From a checkpoint of a small transformer trained on Wikipedia.
Size: width 128, 2 heads of 64, MLP 320 squared ReGLU, 17.5M parameters.
Architecture: RMSNorm before each block, rotary positions, untied embeddings, normalized queries and keys, some layers without attention, local attention windows, gated attention, attention sinks, value embeddings, hashed n-gram embeddings, an embedding shortcut, learned residual scales, skips across layers, capped logits.
Each number is 128 + 32 x the weight over the matrix's rms, rounded and kept within 0 to 255. Layers, rows and columns count from 0.

# layer 3 MLP up, 320x128, rms 0.159, rows 268-271, columns 0-127
[[177 104 111 140 151 107  91 173 144 111 215  91 108 198 173 120 113 110 174 146  73 209 131 162 149 139 109 162  94 113 160 144 155  63 165 102 166 117 117 119 105 164 121 139 130  86  56 151 162 142  89 131  80 172  93  94 168 114 153 135 173  93 164  90 178  69  23 116 138 109 150 174  92 139 111 126 119 108 117  88 115 194  21 123  91  73 159  36 133  71 141 132  34 170 148  98 157 103 146 119 154 175 118 103 164 124  91 142 191  78 125  76 140 121 162 150  87 167  68  81 144 186 115 146 126 136 165 107]
 [162  95 120  94 126 189 109 105 109 156 107 166 112 186  76 137 145 168 118 134 123 198 190 151  91 153 101  62 154 128 131 116  81 131 129 129 111 126 195 140  86 194  73 218 155 178 102 206  91 115 117  74 160 174 137  94 120 104 109 198  86  74  82 175 133  99 145  51 101 153 146 150 117 114 135 133 102 155 136  80  83 141  33 101  56 206 169 144  77  56 142  92 106 191 126  97  96 130 116 156 111 125  70 120 142 164 226 159 188 116 143  61 112  96  31 108 139  45 124 110 102 118 181 178 107 170 107  97]
 [ 91 129 116  93 127 123  78 165 111 156 109 182 130 136 110 129 125 160 139 165 131 135  70 140 141  78 192 143 115 142 157 141 105 158 163  66 155 130 111 148 135 121 132 146 116 140 223 121 175 144 130 101 158  96 129  66 113 142 181  98 152 153 169 106 120 132 156 124 126 125 130 103 101  83 125 133  82 141 167  92 117 106 165 148 102 160 176 140 121 112  86 141 168 154 102  88 105 134  91 176 143 171 121 148  86  87 157 106 152  67 102  74 139 141 145 148 100  79 153 121 136 136 187 140 154  93 111  85]
 [ 99 116 186 102 100 182 124 160 101 133 113  82 163 122 169 166 158 129 164 151 110  79 192 132  88  99  99  69  98 157 133 113 178  96 137 126 107 156 181 148 150 121  30 113 124 160 156  89 106 138 201 126 114 186 121 129 113  75  47 117 152 136  88 116 131 177 100  83 142 135 171  47  57 170 118 139  82 112 131 106 162  91 162 123 147 115 210 173 162 111 136  89 118 122 106 170  97 147  68 127 113 164  97 136 130 141  92 124  96  48 150 115 142 125 157  66  96 161 157  98 159  93 137 123  94  95 181  84]]
# layer 3 MLP down (transposed), 320x128, rms 0.144, rows 268-271, columns 0-127
[[135 149 112 104 136 104  97 137 110  76  59 115 137 143 159  86 150 141 131 142 126 151 115 133 101 148 134 170 146 121  84 151 168 151  69 138 135 171 167 147 143 128  92 103 123 155 185 125 120  99  85 118 126 130 122  98  96 158 118 143 173 109 118  91  87 106  83 131  89  82 102 144 139 123  49 138  88 179 138  68  98 109 146 125  96 145 177 123 163 145 101 140  87  94 147 151 135  90 145 117 122 149 154 135 124  86 138  96 134 134 143 107 135 154 140 111 157 137 152  87 129 143  99 188 114 104 137 126]
 [121 132 167 168 190 166 104 154 187 135 134 133 138 128 133 126 120 114 131 132  64  51 100 109  98  83  94 158 103 138 110 138 193 110 109 129 141 117  90 143 105 101 168  87 137 123 136 143  96 160 174 145 138  96 117 137 162 154 138  63 141 193 190 119 156 133 164 183 116 105 122 104 144 122 120 134 152 156  73 116 155 114 161 133 172 105 122  97 117 170 145 136 107 120 107 100 127 203 143  88 150 150  89 197 127  82  58 100  91 128 118 164 136 100 175 116 106 163  90 124 147 129 151  91 103 149 130 147]
 [186 172 114 139 102 123 127 140 102 126 153 117 128 130 158 206 141  90 139 151 115 103  95  80 115  72 121 133 146 163 111 167 145  85 172 157 140 140  96 142 157  87 108 117 113 176 162 138 182 170 137 126 146  67 118 164 185 137 107 131 137 192 178 147 164 131  70 110  60 212 154 165 155 101 174 114 127 118 145 189 113  57 152  75 129  89 136 133  93  88 154 128 157 106 176 141 158 167 123 105 112 109 160  77 113 156 115 140 140  95 128  73 102 193  98 111 118  99 119  96 103  87 122 134 159 102 123 121]
 [131 167 113 136  90 136 112 128 107 119  88 113 121  84  75 152  70 114 131 123 118 124 120 156 168 139 117 176 150 125 177 148  80 144 171 128  67 159  89  91 177 167 153  87 144 106 119  96 137 177 146 187 175 133 114 114  78 150 133 158 112 107 155 169 153  75 186 141  64 130 173 137 116  58  87 131 143 151 101 154  93 174 105 106 110 114  72 141 116 134  91 131 159 157 153 139 144 109 147 124 125 115 113 113 145  97 169 154 130 138 173 157 104 182 102 126 119 122 116 189 122 139 117 118 163 182 158  99]]
# layer 3 MLP gate, 320x128, rms 0.153, rows 269-271, columns 0-127
[[ 99 130 135 137 123  95 135 134 109 117 136  85 139 128 177 157 115 140 150 145 147 115 101 129 193 124 119 107 149 113 104 147 174 132 134 148 118 134 113 131 133 133 166  97 106  99  77 165 149  58 144  71 122  79 100 135 132 192  95 104 117 119 136 157 113 141 122 106 177  98 178 148 102 135 137 101 153 180 132 142 113 143 115 140 186  97 100 102 134 161 158 157 118 113 152 195 134 108 149 102 145 164 130 151 132 142 146 138 154 133 120 179 127 164 192 145  95 176 123 133 130  97 139 105 186 107 121 136]
 [168 122 147 150 128 139 119 115 162 131 166  86 115 117 140 165 142 101 112 113 156 129 208 126 122 164  66  94 137  89 107  92 143  97 134 190  88  75 145 132 114 117 133 103  96  92  56 115  71 157 156 140  97 170 127 196 143 117  81 138 102 144 102 134 133 141 131 168 160 124 105 118 133 169 145 124 185  77  70 153 137 138 106 124 137  96 116  99 149 130 170  78  74 109 140 152 115  80 170  72 106  96 100 134 178 168 145 132 114 160 153 177 113 122 116 139 141 127 103 107 131 131 101  98  95 128 138 186]
 [169 120  86 192  65 113  99 108 147  74 170 112 129  80  88 202  74 163 122 118 135 157 128 146 140 162 152 178 134  82 144 106 117 143 131 170  60 101  90 135 149 142 155 106 108 103 148 123 179  91 123 173 129 115 115  98 136 175 143 155  70 130 166 180 130  86 168 205  86 119 142 156 131  78  83  96 183 124 109 147  78 144 108 121 106 145  42  55 114 168 132 161 173 126 138 127 128  99 123 136 133 122 123 179 156 154 185 102 104 169  98 130 136 166  97 150 136 129 108 180 163 117 117 134 152 163 109 119]]